Part of a small language model's weights.
Size: 11 layers, width 768, 12 heads of 64, vocabulary 16384, 90.1M parameters.
Architecture: rotary positions, capped logits.
Each number is 128 + 24 x the weight over its row's rms, rounded and kept within 0 to 255. Layers, rows and columns count from 0. Numbers have three digits each. The size before them is the row's rms in percent of the matrix's.

# layer 2 attention query, 768x768, rms 0.0747, rows 590-617, columns 512-767
092:128089125129123146117133106165119115168131111128136189119159141132161129134120146124129114141132084123164151114139116138114123110166156110120133139108161140104114142110080165103174144170148144159109125125114115119144123147112125098133143112087099094127149164078159137109117125110126150129154077159086170150118162095147150157136125162104163122132118134133144130141146139111160107163167125135116161175102129123171125100128145120145132151114152152125138118074140122097143137091134130116117106124131157114143114169085141082118113105113108135149098098162169128166121075101115166110135136144145080112130082102138136127146095117116110114112163141150121128127131153175128143160094099117111115152123120088182173104164115078143095114082094154162171152133143170111101100106082162
091:114161127173126125087151136129114137108164150122068160147120158112145129184133132147113144117128168103120150092143135140195102111088172105099110097143117108122127135096091156159098152182111139115159132119061126140189163155132132127153109143115141175125124141134172106115124106080136131122146093126122139094106150111128095144189108124198130153139112139137105114145128126118130068140098120129160138125120176065141124068135148157126101114119169121144129148116136111132150145155085156168130123141157155146110140103119107109131161115144115138134133143096172096134141095094093120139135135108114124156156109147113123121129142126100135153109129147127103207114161144130092114159100151148163118125122146119152158124139155104137156160129106109098127139095148141144142142123090124
096:072139113067095135101174135131135108151105155112101130121073147151150162122180118161105107119091134093107125136128158142115120113087121133102140134137094128133087114086179131124115116121087164146115132165173148129118096098148164143108162125151151108113144102133129184130145122114117127109120130121153124118094153153091181128137103129125167148120138127137096125169150135142125143135119127134103167114148109162150154170128140123118103159134141124137129147089169125175145137148113187124108106127155152114124110132128137121080086094133174150142075121158088142134150139113087110112116135127131139111157137129101096093145147128144092166197123133124144139113156092096118137116138158144118143115139117139087076125076124144151125134158104137157106102144123136133144140119086090
095:118110103168135128127104127117086148123113107146151148131083108112124175160138159146106176144127106136124144112151141110138105186103131118122138142108142112145130119108097158174072114116160092122154142144139127079162165139132130128107131097120092096113153108094159145120143131128156131126145120116121128130110140089100064090101147117093156107132144103091125138166121140131122155132103105178135189138139122102170130040139150101121159126159127106141150129153115109125162138133123139134166149159123155116111118163146104099145117185108111110165094099178083097156124184134127122166121183132137136130124135091147138120115128139164130091139128162088128147119151100138113084109132193110135102138130142118135144064164117172152101134119140108165149103095122126110134148118111125
096:091121164121161103132120133101158136135153135091176140169139112154133123106120108111093126109132094123155119087153110127091117118151128133145142129129174140142114103130156076165147155126131123140150190134173125123081140128129110135116171125173125068172105098163145141158138186139140151111138154145144176168128122093149193161107096116152115157145139112120150102125129144168141107102112100124100074172132124076120152055066161152132123148141107114130140093099123105139135160109146146112183138141122157120183169113139116117127124119138117121131144135119163145133146133120109130092131143126076130128113137122085117171101133184126136113099105154103094158144116143125096107117140120142112122125103147100137165114092138132096078110127159129172127093151111103146109139126136134
095:149093146163093108137108082128086105125138124123143121136129131113143147115119137110138115139106164087164129122072093127127137127145096145106113138150125155133140078110136089102184138139105151162151148083131135120134107091149119086128154097129111129120142150179111095095155108124142121178119146100070148121107137097132111110126149080170155144088117109163137095125107094126097125141145131124086116126158152119087095168089122156154122138110145127109139100134136151134133122087107160104127111126123104183142139129132140102116081106122135121122130158158145086106139134092152194097142120061112114114075095132131155122109114135128123115151094091141113166118114129113126093148100126113157142107157122134134139096101183130122116136090155146113147094086134122174142114165143092
095:147090104099125152132163128105135134109133093096129069118122113127109131085112156101106098142143103088132068098144125091111122141175148117112108163095121116092140107114125127070104099135127133097159098157082139139150120110157115161144116131132159204147123122145157083109134119115124121095148144115170129131172131158121125133152139072137154133109137133123120111121148125133115115134178139119153056167134101154157126155118146099112150144111157104167093154136126094116126139115130146121127189133110120110161127106157142112123140105107122134156125156131117162150158137143102129083136098123169157141111090111121122115140152101115162123087135116137104133118141096134135136117127127116128151133150167119127103142127169162134106153136127113141129156163126114150117102176164171
098:109179129107105143156109129107069124130131113112125147127104148137138140155106105117148146116121118136130099144169119127117116097157146108148132130100171093147142096132094151102144168083114136155167124143114149113114122098077132118127129161126166171148124132150158129123113066107164114161124161170122125131107183149106113149141131127119149125096137149136139129134156158119161112086099167133099155162123139090173150094117119132151100125096108073102164114132113163156177107150128126145107137123148094095208121165153097115126144133107119113140139128156139162142083145122130134137179156093113153104125170118135081134112153067109154147143147123116134081114093176114127124122089133113100138082138120107115115082115090072148122107103104137119101169155121122145131110158134110
096:111181142153154100113138119141137141143121121133112133111134107121124096130129123113135178136130148088169153122051106110119092115132142139138145119129146157184143117149112148121165118150157110118124150104105151124106164105116131119101137148142113116152129125152179124129109129131097142131139136131132146125136156109147161142132129115151170125134141150115120093126115160155186135118075137151146159157108145098112142089112113115117170114095133113157125151172121109183156134120119120114142153105113133152125115145136156164136153111127131112119158115158145149147145125145135135127162122075128110139122137136092161108151131141088162119119129163083106148102116130157157131123112152116155103148100120110153138104113076109109112103168137188130127139127080141102148123156137120
094:122145128123123145144101099131109164103191151132143140137128148146171124154119121127126091126161176164109108150141150137179101157081139128087126142148136164176160150100157182124190123100121112129192153157164152126145114126117106138139162131108126102177090146100128110159119087140185135125150120143129141124120120050124154100161117158118122200168146157146124154115168128137137136102159138125136150126183130094130126139103122152143182120118155162090121144134139119122163120155099137143112114145143120129108130142109134120091128135112157108144155117131131132139132136105123120127143120147142143101154154137101123151155139121091136113154094106138127118090141122132126138144103116133103124112128126137132054123127138121175132120155128163094104117118159165144160148137151130
094:134122124133081147141143112131122151151136162180122140158130134182151115144125151148143108099147121128090104148122102122166126156137119147136151155102127112156088095107138134103147161138116135101130141111140113113172117156129134139131118141139078127147152082189157113091166096146099174125150095096129129142171130102128132152104118134144108123163094158134099122077107089103158062140132159138110103152112136105132104111102147124161109123112128173138089146103093132134110139200130122169109148125107103140134133129095144112128128147138124154129090112127102168163095136121108096130195134134144114106099137131138099137133109110136139134130143185126131181163152149146073142155102121099101128149156186085091170109124113128124126114116161185145142184141123122123151156093093139
097:130120122157127088116130158114072089125114141134139082132106133152118136121151108115145135115106190132155099103152129131110127106141110142093110128133133093133096093105094108069148129178095124201093095101158100141126095126123185142109163135095087112149105102092119108165110147164158131115109123139108142156070144129126100150122140137129159126188124162148127135113138115155097091116107138099137147129129134130119128148145105121119130156152129152103170135142135123125110121134132169132156135131140123106141123159108143155159149128149134146154121146151146133158151159115122146122126144095153155137132105169108123162121112141154141129137111132108102154135113117135166099085138156098100117163121160130097127136153112092136110113103092113118123155101086146128161154163136125
097:136121167093131147147140105161138096086109122109121107128179132119150148100178119092141155148100127134082123156093140113105178146127151136123135105101163130077154106128159162159113100093102138122144125096146124155103093086151111122111120164123126082105148132114091135123145131118116136142142097127119110201117128141141155124098131092119091102123113112149103129092182153113131164137119147114121050126109119122121120103124138103137171106139136155154118157086118126183132138151133124128128132119163125086159131085117104122115113113123120147148116155106151099132165142118142125160126145134150130092119151101136136106122140115140101159140110139098129098145117134079074127132140150162140135121111127068123173156192114161131103085124132083122141089114135162120118139154129133
095:155148102155127154130143142146162117171135127089108112139135111162084102131115147122134115131082102146150123103120101163145107151139137103082143171102119148164129126168163101085159165100127169162126075103159102139133127124118130146148115148105155141103138138138131104138125158123159098133122140121138138120135133143144080143101126133147129152091099155151137121130137123147119141162127127097153099130126186091076149146127110134122144095111127137125107115139132135141096122144095115118156117116131142130099109119132150107107146157131121112138119127130118124089138118134111138174090086126104097115147123126170159143125138099112149113165145151153153126130137102114070125114107122115104124114135130160119132142092090103151091151151126110129109116115127109189148140098134088
095:095158100059095123149100123132134115137140111063099111087136107083142109119142121154122103103161148191141115141077137124132115138124118131128134128096090125124109163119138153120151138095121118173135129112129118123107123098141151130109131131100153166156156149111118130105128119154105151185164140073132103144114115139147069112108120129136120134143129119118098159076117124131065095116100150152140117118121132098137107095133118096118125128197173080143132122135169109119076134123154119118098128161104099118111141118129104107106149163141137133162139151106149154073134113104155108126122129147143143155095099132147133150130079153150158123101114105099084109153126104148090123198177128171122129107156144141144095100142166162108132150082148157125152085104181118141121162129079131
093:151179108157102106198150135114123144132080143165125138100082134123128134160162130124111102156116124108118140136046088106116130141078128141123111125116112120118127108069088146153110147103119136138129153122110109139178171152141119148119148199181117145118160126157105094101104128140123153114130106165130161094143138114128128115111170158152123144124109120097129157101158157102159125163122146124141114085109121101089093137107129112121164130110149094139094079099096116124154134154182123096150126123104143126114147155123127146095113153143144123133127142139156123086102138107165085114124134136111121150128114071141151118171155102092130123114137105160094081117098120125137153140159113156108152153107134137138117130127097087091118118150169113137109109128114114097123131174148109
095:153132093157141106060121102093105148157133114140130114126158154120172094098180152113149108156149126137109107148120061105103101133128119108102147129124139163108121125124145101147132116178140134158075093136135131119107147118148142115101149153122161139091137129129154160115146164134139137087131163135122126148141152121105116125146123114138144130118155148096118104119135125132114109138155078112169145145138132145127174137126119134176146139124120091138111122151168133100125143136152116140127148131102098170118094161133130173154126074140140117099146128095129091139130136115167081128124069120127144101137081127100150107097096146164106101161163108131097032166139122094101155140145116153098155129134121123116157104151121135103157107140126148107120150112156162085126118165084119
099:172100111183146139135119103148123156116105119106114159112119080171161119134101103107124116106112147133124130110163156129155147119148152127096131075132084103157133132113140128149127115133150137120112121113116089106127105123185151108156152160120141124147105103119117107091148131121141097125123138137080133068159081131149134099097106133130133148115138098122061104100167140136124110157169119109125123082082135116146090153162148119104098113135040060107117121098152161099109117134120161151122178131129147119128098158118128124136097161114140132142103153131144094127132105167101116118092150134138140125120155120112119102112137175150081152112164120112137121140150126082116102130111127104116168125124165204148078120090114116153067130151156140094152116123102130140149127158127137
097:171185139106142145142113124138119151142130119121087105123151122143110137176151141143113149123104149160122139131138096167111141107104129121152096144152099132111115132110120113146135130153122126132090130157143129133122121132140131125146191116065106147158101126090108169106120148126099102129136140150123093124110125100125091128123125144126107121135153135135160133087081115129067058133136135149146176100140118124080143094149122141120099128183134138124096161117155097148128140197122094135135091131136147162081096123111114172147106092102121140131103139114151133096124175135165125153131161128118137105156149110139160122097091152118136132083097112106142130108077111107115129163123168119122137149179106131129130112139156156124138135097142131101157119119097121161157164115128126
088:161169119082167118153084158133155098128123142152149138105104110150157135137129125166153147114116093126102108146135157125103125104111151104101131114125118137125107143129175102150135127132130135094118134159115140135162104148149156133128171138082133151146164144076106117140101120153109118113167111114138110137096116109115120147146095126126087134133132113091130142125094148097140078168156130143129151123159128152111138120138153143126145129115166123150152120133126126167153182136105086171167118123119069149121152157119118138176165124119107140155078126120134081123135124149171110113097125134109162137148167134152117122091139132131127114090094110130145197113069139114164131151118153102088102103131157144110114133132118150127175138080137112118138154104121091102137123143105115
085:135132139132116113172118145122124116132149156113111155158129136153115102105145110156123124097146136143097161170159153118094113119118115118102101127111154135108143156134146115075061098135111129157113122145122146110136092123146119111116173122069134129081130151084128159164085117168146123139136164147137120112093131116157076147115105146134123119131114101105120151096096127137119110118089123156122174121146115124138116140130110149080122137176185127139116164090157115110170159146143086151115125122133150174069114105058109092150146151124095091116043141136157115113147148144185126154130134134147098092133154131113127143120095150147140172123135120112113126112072112133134129108177194103148116125138117123113137134155118117104176167132138099119140115117118139087142102114089110
083:174083089095119149201141149141101114167128098129128096141153126151159124108125120144127103116126124103126168159104097123136108128131116122123101111133099145110124112138092153179144103176124158142098127119128118108090130103117126105091120113160136187117177094148135104099118181129150161142092171150139123140137136113106103161137136114134162171135138143141108106118144117150116123148132148177114105153109147142055147131140122139142125148044102136128086132152145086092090146185083114102115148129136095110129128154140139126146143124112131126116128136095082078166149108103130138135110151109128172119104114110132117114103125083108150158093149106145162106131105089155103155172148131149126147131153114102134156125132190114106124129132111160088110117119136120128174164152146157
092:097126145145105140154155150124118124148129161146133130126146143110110122114146129092147123123112121148121104126143132138163158135158153155118116107109075113146162134110111135063090072111148143133136124196132118126147132153146126134135113132116102090132118101134153109147128082158093148131109158105135137120099140107114158143141106148113112138147118146121141112104108131097127130107173129088083143141081119096119128141134100166071119159113110154142170097100118115117134114124126114131128130124114051157104117142152128127098115081093121124114116137120136160131161150131121099103136107129135116140093108191147178153192146128121123108065145114168162147147150129107152153124089125103090107134138123090112186148131162144130078108130123113113143125159146129088125147127149128
088:148102151089135145112140148130120147111135125126135121135141102144125098146098095146110099117089143094151144144108108140125133143128095160096137077156133088155106133106156136170154116191117151158145116137099126141130176111127122128118159164129116170133099099137125129168129139138153127147173121150118143111101170148136113099133153154094138111166107146141099124141135144110108080146138155129154137120141128101151128136108132153129122151162095110119130156142124159104106109126153128111118127064121151141105144136133118107128134136142109115129165126163122145120127121107144156142131155138120160110106099113129148131133139131123098107161132146134105099113129137095099141146149144141144158157141100120151112083148139104142143095112122113114113089139123136194128121131138131
081:119074117104135111141115081177176122111137138119153087145158121143123108157189144119116149132112082105133094135177099123107140098181106126134123131133111149110139106092129137106160117131126142125149094144122128114128195132130163102142096110153134172150149179139082130174147178110123105109143138138116128152119088175112157112131152111130170126129174114095140100165145130146106084111155142155139079103131133147132068161131127121140144125151124118086155117110095128087135125145083107113136150129125102185149138086103132103144127153097101116141103184130116123109138135112138133134140122073130158132144077126112141102127125154143103154093141157113129094117103130116161109151094101154132174140129129131104057099144128166158139148085126081165092085122139105066152127148143154
092:122186133138142122172130197138167148160146115097147108145115092095156123158126208145151169152162127195109128100121128128130146095134153152100144130148093089134132145170103122153097145102113120150141138134129124132110148129107145119130156104055138074101119149130099139095127154119136154117135113156131168116150139105090134121142090156129108123138125132113102120098154138136107137099121144164129125132104159114190136129140133103117143153173125137131089135180153106132098123163119102169145148105120124138099120119101129116126145103134080136148147142135135111098137137138149147085128126119139105125182154139133146154121117150140081128156100137093133146159118136113103158133113123094147162111109148131138158139091100164112133165172115146132138132155138126040154145174117128
089:166161085107124116094145101121102152132124128130145131117144136172103135124133108122130101124122135136117120131110089118144129162128121101135136107148135107128148114137127113125137162131139161087121169149124126086127122098138131136117158133145148131159141069121147109101148122143145126100129107130189110186115126136102184121109158125132156158139140146144094111087153130133131122136112140140172087137144132116103122126108127096134147141134101132110113105087114121102131105107132145143129149101141143117107141149125102112160045112120115150079175098104123080153107135143130111141169149134142149119116181103140139164140159055144150123114157141125135130113163112138079141092157188123108132111115150107145120120134124133106148116152165122131147116155118145082089149114126086
093:158121125106141136146155185103142159106147152163137146125129118144102121118085127101125114123103106123148157124087089115130113111137158143116131125148096121203179122149158176147132156135128152157131077104094157098148160114130133123121125120090135215125114136159135108116183151131107118082127148099116125119116149115121122138165131119150180158136109144134164128119163180113125105173129122110141142146107137135097119151141115132127080112169093091118136135162111146062152114097113123109114112101113139159127142140143115093139135114137157143132098150127130118134142149086095168129122115110157100138146053163117119174085118117137140141122124094150085140122113134112114150100095107144154152111100149140132110074119148120135108075113180111169120112113162112140138153111091117
# layer 2 attention key, 768x768, rms 0.0756, rows 590-616, columns 512-767
100:145100123151133134133106134114193147160155112130124133121183116149061108174136118108139100113144117087139145130182105114141146109081131117115124128127110121121158127132172091127096152096124120102147195186163188093103138116149116157135159112134138115106150127150144142162120113121129149089123128156135130100132126134168111146110132106139131137108084150121120182135103106135113132146147107142148108167120111153103087127108132131125148101099133082132176114100101134157118129158095156167141132094100110123108100104157144129133156143134140133119130164094142150111153103150136176117136103130104139131126152147160127112077120117122127099088153111136112121102130119159156183134106085103127125119100085138123158110172137164155149102124105147139127099132153127131114120150155111
100:146168093165124158131124093118101122110122138156130110157126125161091084100075136121162164105147149151116131131103124160152149145154094127121124141134125130153145124135151105106136084135150128127128103134125148105112102123131112146112154145151097138151148152147132124151135083115132145143114143149124107097102144148137049105114169124088115100107129101136129124112136142118125225133120188091137179117152149130145115198128160126135127129176093132106118134130090139079105109149116125133147154115125148133104088096063111138161099148116084128091137162154098099119085136147153133135139133148079153139117081125156186159105118153121151124142128132149075111116121143109137120074115154111160135145119132119129165161031097133149082089119124105061139167126102136120163081106101134
097:140064133121175156115131125144114097075164163126128159098134132155123156127117109145130130126150133111117120122151121115106137139129127141134137130135129096119143126116129135161123137162157135138098127130099176159166136108106129092115105158109114113121127100084110130120142114176146111070118082109145126109178135133148076154137127127121162154161147122126115140108089144148131125056189108152138120146129107129149152122136101111093133124157112071178086121110127104114092128129181148124153133138118142106160111126127148102153146155141132099152085117108119166141138143156139146120131130101109102112110102103149104101131096153137138108128089129162166120147127157156129102135128159164095146116144164165143143098136120142124096123095136123111143110132116121212110088126153130
096:195114162131132109146115133104090117138133141134128100124135136105139146114145129133126148097134137130129181099110128204098136111121137088123138120107108115107128122109123137130136170102143157096143114118096101158128112099125095122152168138148137095118098192115147077145126099119159151117089122152121122132132114125138115149118138160140126137181110127098158100102110148117174098119121105110126071131094108082085128132161127155130142094133071149118146152105137163137105125143160098159134159096123125137111113157118136159141103134122116119118180169119176128128106131102134072109131130133105166145151156136130139155093117156126113164127120130089122147127072128132133125111113119143119120141123156161116113129092120121139124149083128072071110193099123145128140122107091161
095:141151163125134109087131128137137148125145120146075146165107160100189112161120140131103104140123143154164103105147145111126131155123099107146095201110133166086141144115134141136103145152154124115062124132133146114113130165118131110118109150115135104121136112122122150128096169118142125131090116127177109131129141114122106137104104140138146100154129146112136099156150132109123098107127160118142197095108139159073084165105166097116138151139150112098090121125112128127134113132123143180093124125136114173110107104185120158120145157135120134106140113148155137127128137159096152115151116129094157102129155125139109138140126105124181153109143119104132179137121138138124125124162109097124098145144135166107119078156143119116093123143142139169130161143115134170153169138081148
096:108184088082120109112127121133141172151077114156121105089124150167090110117159134119083152129121118149129132154157118154151137135138115134133135086124151101100099145139078124145064092160135149102156125121129104132150133115133094150104156149099115144102129141121111104147106137114086167090138115149146108135161151135130086141140144125143090145120125134122120153131102180126125116102121144120116146148164113129099133133150134141138097128156115116115089130143123122155126162148115131118147140138135152121139167145103111181114169141134157133115143089146101160149159094144164072161130168115153124094161161118134160110156141145120090116126119141120131121159110103124108126100154122133146101137132149144115137142163099130161080166168109111127119098129144127119096158125166097
108:119113133055111139174110132142127136118137167120156145148125136132107137133118128138154052085113115122092123151148111164112132102129148141108151124155170134128094141132142119082061116091143125135170148197139134140132145138121129114130077135177159167105138089128099125109146146158123095145131151170129155120133120134151135120123152172131148158064114157125139136130104127151134049133161158118106126143125123107133166125121124112133126154126162115138116102086144107113110144130136133110123097132130147143146159112132143073105112127102135170131152148124113165138178110132101208080144142113139108112114179090121109120124159123163143134102116103137114117135128134129117133137108096114129125138116088147155153166155135106158133135102096129153125086103130159158139104114173102
102:097087115177115112112147149172105127135164133146111154110107139151138094178129165133088141100146109144145150141067157107151122191131119164160133112095130117138113160146126123149158123082113132095090106136147116114094161144112096124137122134108125101093101147138112134119097161128126162147127118145120152149140122103148113112153118142113152125131157102098136117088121125107134125101099135116153110153110150098163154076141170113115111158127131170131121139115116121079147110156122102110137102114130110163142123142104144127140091093130116149109119123119106146129132119078113148146125126129130148156174134126123179163119100150145130077149135144088158202148125107155131097141125142126127151157132136138119191133160136120113125111117135111127122130115116137098137131133136121
102:146089106129152139161085150117129148148135137138121140146190143106090140111148105140134084093149094106106104153208126130161150115151133143143120130148165132102076142145123139118075102111102146106120117122174113129145124169144136104168095141140138171098125114094141163131116132142130102127123128168136140186130137144111143104140134186138126132119149138157114117115102110156085106124175176116130166151186150166105145115110145097149163169102145088117126077166137137107144109141117152160094146168109119146128168100158123097122144090154126171165128150127149185110163157172125116104141163159131127099154115140126079142120152097151122102064126110128115122122194154148118125157153102112114172102119121143142056127163133067134143125140148139145140109102133118105125143125166101
092:120117157135119123121130123120161118152112149135092166098158139147112138121186120127124145166130147099132116119141133158118138089179133131126168136078155111111141134116130147098139118147126088126111146162146109119095108130134130125116180146177122144143100082145124138126151075139104091119097171176120111143162132131083129143124155119140130152166115130144145122149137147117153140131116102140130149126159115116109164102138184098171076149084068137123158134118124150103126113134116153110040123099102150170136169150135128150119130122108107142095098136142170116120089158123109176141154113114192159142141132132150193151130158117131085130111129127114143180138115154081109121109159170138160149154115139105102095135155099131137157161141127134138151095168072147087134112144159143
093:160110144111141128150108110134126123127103148128148113192123165108066145113103112090119119119130201123128095139170112113107123096141097117122118126101175126105111149128158065141138123136098124095134157119110128136183111122149135088147102148162165150151123130166079109147149178135169128139128139105150122183109143114143126152138111134133143098112120138147146109113151137095143101128132130111135155127133106142109131126105148130157175119148087135119097123124102150134139118088153116125190112097101150131151132143138081116115144133146124150140183133136128109127125147129186139151112097108136164140104106123103187131110153106161143138113125130119115092126094113126139099163091104151120163114126102125174140121155140132077118112104134152123139116098120132082076128133149110
096:115153126146139108085133116129125113145124105103119140133118129145140131133112131116129145110160128104164118124169153151125134107107108056125161138121129120111150128114176098169133109139166116150117130121111130146099125124132077112142141140110116181140134151116087129096135103176063148136181150145097114127149098137136143147129133103146106143116142134098110134119142108102113100104118113117117138108093157066144173130138119130124148104121086126143156108119106123134060171135135136145120075116147145166135108130197159104139104131123113105101134108123126119147133114101125197175137104126164143149078098124157162112124163115105119116086109127132124157106148133123166106133090108150109126125154153110133112119099138185137114152117104095146132085114146140094136175151118114
096:133156129087130164109118168111137118136128129133135108120128115141172119091118110141154134132167136122131145129124129118114129127147137145128143111123121116154122120125143113137160124187122117126149102116084118090091127167120178122132119122167144103116164115092099120155094103082163130121115144154127093119125111115131143077135133136122106141144109115143135127131085097140104127135115139107105128163153127149130181121164113165148117129137133111125144157172160130085145095121124114103129131124121129180145072148116164105101112116097162159116120126132129140094109158147109104146135126141131123132135107146123094159077145117119152146115108131104153091106149137132132161127130075102147117133175105097126113093123163104117093124124094135118114128111123155108154062126122147
096:104103131116084149165128131103126132116100137131175125106154113104153135097128139146103107165154118114137144151123109107140145100151142143136140139126146099108130097145142122077124126130136095102122185137106096142136075159159092132127127143114109137164141096148133103139136135128168130165096126080103122124134131115122177133122145095131107153119139128176166115106129128134136114142142112150111103112172094156210129115118157135131096105119093114141122141144123115132101088070136109120142154158151157106165115153126150139122128085115123131109136133097110141142138140131164149136138111112129123129119092122136092125122122139128134109121140118157148097126129133142136147103120135137129107146092122124130139160117142117137105121090112116129109095147119122096095150099129114
090:106104122119134071153130157146117102118118123124187124155079135127134140116147121101131125080149113101114110104222155128128123105129139123128155101097134100091122085067110144077110084124122098139170155165116112107142167127145113104105135142129100137109162108093087105126137093146094092106103143177145097117125154137143156110116150096183123124145143121141129116094185153154118171109157108132114101118142114164165136113167161089141129134131139135143079130111119163133171142128107149122124106081102118106135159117127126125113123120085123151152178166136127151149135108139102138121145149108147115132107162135156144129151169145118100174195184110162174099158109124119143146130126114101107142123134088127131115134155140104140108116132111131108105153145123136197068119123198111
094:100155119146144146087120147115101117118117126155144136114139137134112125126124088136132167138092113142112134111128140151135139159133143117103125160076159147109128114131164061075138112115148116126123131152167138119116156122137114112106099129092146112102081141126128194149116177133127091138117162092137155144137129098165126130119106138148122142133139131164152135128052126109104100149140169156087107129169159152137123133131136171096112126167114117145102185065122101159080162064119109157092107162147107129158137149136139123158120104129136152152182151142095127103131093138149155166147154120132122105169135105085190107118121102143126149170124117153126153166119145118094093147127138138111132115147143166130178121161111137109141134100143109119139150128161136180137133134117133
095:146142132139118163130135145142111158155142124147133132152110166070075101119088082113153177116139097085137164134134139088114111142148142149090137106113125145079153128117068146126137113149137131146110115082145122147111149095143099128130076135128146163184109173132116115111099157118130157119170116111148166105118124155118143188120123118167135153133100118106113112129136123118092092168169114113120103117167142078125142068126148157107132128142194178133114103114105133091132122094160150141092161152130129083130161130147134090121155145081140129148132110168101118191138117153137077129118114129139109158158127162123114144156116131145111131103113141135101103110173130147142130119107111118136119136163116142120143115102092133143124176174110106148114096152126120155129154125115127
096:154115136154113117109114152108153115109126122142091095150193121115137138158101129126113157129127165109109116150086148133132118130081143085127170137112138135082132127112152182097089146121138109175122144146089117126129153098148150156110142129155150086127147146186120157139151191119140164123143128126162127146137127151131128104143110120101115133114117135091116130121141110102097154119127088153143116109140128101159130107137115106132139084139107148143117160139148127161156109120155110091142116126160142129141170135118108132116101106152111151110155166073107170133124147103150107127103105160151105121151071104118143115172115159129153119106133120146093120105073144129124131114153159095127123175105125130093157129137144083105125131094110098087125123140107127085111116126125130
088:139146141050135116136114172145125123135126139155135113116120136152166121119113096120157128128096137148127095135050096138126120155108145127119109158134142147134166114136157127140194123163110113178187094112129081102158115140116132136105125139128139084174133101121107159136130153127132131112121131138156144134137132120132132147121118132122148144124135136127149123132148132131132155167000116157117098118116139113092097086140122140112124105108128204167114165188139110141111121116127192147143118141137133138130121145142118154143106166118120181123123114147114131121116142082155157127111094151164160087132149123130124115159122104121135124168140104154148135132096139084119144102147116100121096112136078145129106100132124126099137126157145145135090115129147145104179098164120092
072:120115124146109103090129124139097140136160126154128134134109147115133122086110144116137107121100151131145115120111147099139136112134114151122116153122143139138159120118089130098191169127140111173138132113142128093106132111130136158120147123113119045145135137118104141126166153112106114112156155123141153157151128143136146147124157110146136103116135149113147132104108089176150176139068149128125186101142120125082082145136097160131096112154083167103134126158155100147125139083180131120165137131150130109140100145137092140166110169131127129143130168134105152127128118141122182127097134132141120104139108168128159168162127092131158073136122137153144163126131110113088099083130148114087106103134109141134156066157096132089119113160139159136153114087098152172138114169077107
082:111134118115133162146108126102105134162093138120112145097147120136160116146126132160102154135114133179152128144061135116142110130070120141138102118134111120148137130126148163192171132163111122120140110120151120103145164133109100150129092119173094088180151120141134181135119112106118097144139153116119148152155116120143157112143116140112116130135134155137151126166165139092156148134024164174114111132130162112091149077136147117138176206126138154122158161179111151131130109104130130123167138090112142100181109132146130158140115118115166172137152128144098145091091138123134103139140097135134098145135141064141111146093135130146137090155130123153102130124099124122130162141112096141163111155097126108132133119122102126139123130124148130110150121153132149137153148157145098
082:119113133074126124111118124089106126147159148164140145112112150113141155152128121093131139137089150089144154117181139119133167147096121152116138136156118128129139132119166100103129157096104125126115100115141132101174164139089098118162116121156113122181094121104123135157165092101181126097136099118093155139124101121134102089095143144135168072155155149124123161143127112112133148112125154146152118135094080098162155117108131125127128098181126179140185150174120126137158139116167133125124135106164121108173119128103111128127166087118134119148107125135134141101136129166175147129168147137114122136132132156134142128094123159166145106131085187132090194104133140120133119118110107154155143093119158111109159126204125110106125151121134125119171099109138128104110097118131108
086:185156145133143147111158103125143133116178131115131159138116079121134148156147122126121118141115112135145088134174128151154125095145129123123142125131145121117147139116191153098058144107105129105130150146135121129124132128117125091113169144167150176116143166119101148139135218105155120110090137131146180164148156137121136114114146098143126124107124120094126111087136073097149086173142129132148149097128161150138143048124108132125125163162155103131109152130122142120112126175109111154116115173071105132132128157100150112168122125119133134119136125131128125127108114128155150112131165154130104142171105122098124119097133115137122144140131095121136108102169097148155132134127121148149151130096118166145127140101141141141151135130143130148113125134146121175115143120156106
085:125118114136118131124106130172061106125154127115153104106107136083116152128101144121130119141144073138116144112119124124124148121143135122118117160079139159111118124142135140112078120133116142114107085126125113132134126137155108125105107138158116129083153132145122158139110140139131124124093085093090069089147113138130079147100100160148124135118171106187160149144097132106140147126123134131105052127134100143131162063121150072101151142108163122117129140117124089148131123094080121136081160112138107134151110166120137105156149096136142096145131163119121124117106143138126124125122164121092105101102180107153083093139137140108149125107103135179087136134163112159143077170144125191148119125142123115099115140170143125125104114124157094170147091120187095127134114137187133
085:119151122123110136094147091117112115164124107157131162092138115112129182152148129145103110107102084132105130084135120140128125140119110126099128183122096105162127091086153150146125153055157085165105131122203102090129104108180122109126132117176134127114104126137162156113134107137083137175138108112126169113121136126138112123145123110131099152176088124121147130143107122112103144083106165114118109127174127156070135117145152106128171146167128120185125116171122207159122112110118171159139088157160136122106139115141133158153182111119133186130132106139130121107118107157141163129150171126129142110114091123114129113147107135089183111141112111113091138169104150121126157091133124129130149123097140125148123097113119197112110112133125162142138181120134099130112177116139129
087:083130137122135140108130120113134153130159134133155138166101116108145124144172135125110200095119153160157152104148125105128116137122110137129105114132083119120144115150167130141133110137156115114088137160132114108152096126134114103141147125108084075105110126126148111111124127150143129141131115115132122109114112121139167109116128119133151126133135111144137140136160109141138152144119118132112138126142105119140121085127110140158110144148121105095096156133141147107106158162173144126164128103113148106062115132113102084140089112107157143081147140104130092133084127124152060133131100122094124106131153128125115148137121136115104123150134120122088074129063101089133088122149195127141135134143105134087157114095145100106104148072148107112130153102081138091167109122134122
092:148100141092116104115143107140141113104124153115095158156118131133093127124168171120159150114134144146141140124147134148115133098119123102081099098122120118168155151117162115135079125085137125145141151121136142115117139122121110116136070146148145113157120123150102101142127102152103120133148147138099139080135112101139164131136123105132125148133146116128143130120150142133105150095144161067135154127153111132115117133142122128118080090117118070081100139125141112160133103114123164183114104111114105118113140123123134106140153107118167128089069170152120145138150113153146179114120150105136119125144101153108100113168158150102126119119155129093105133125113128083153134136128086110100117119093139151188126132089106114147168127127087170104092073063128125133102102129115120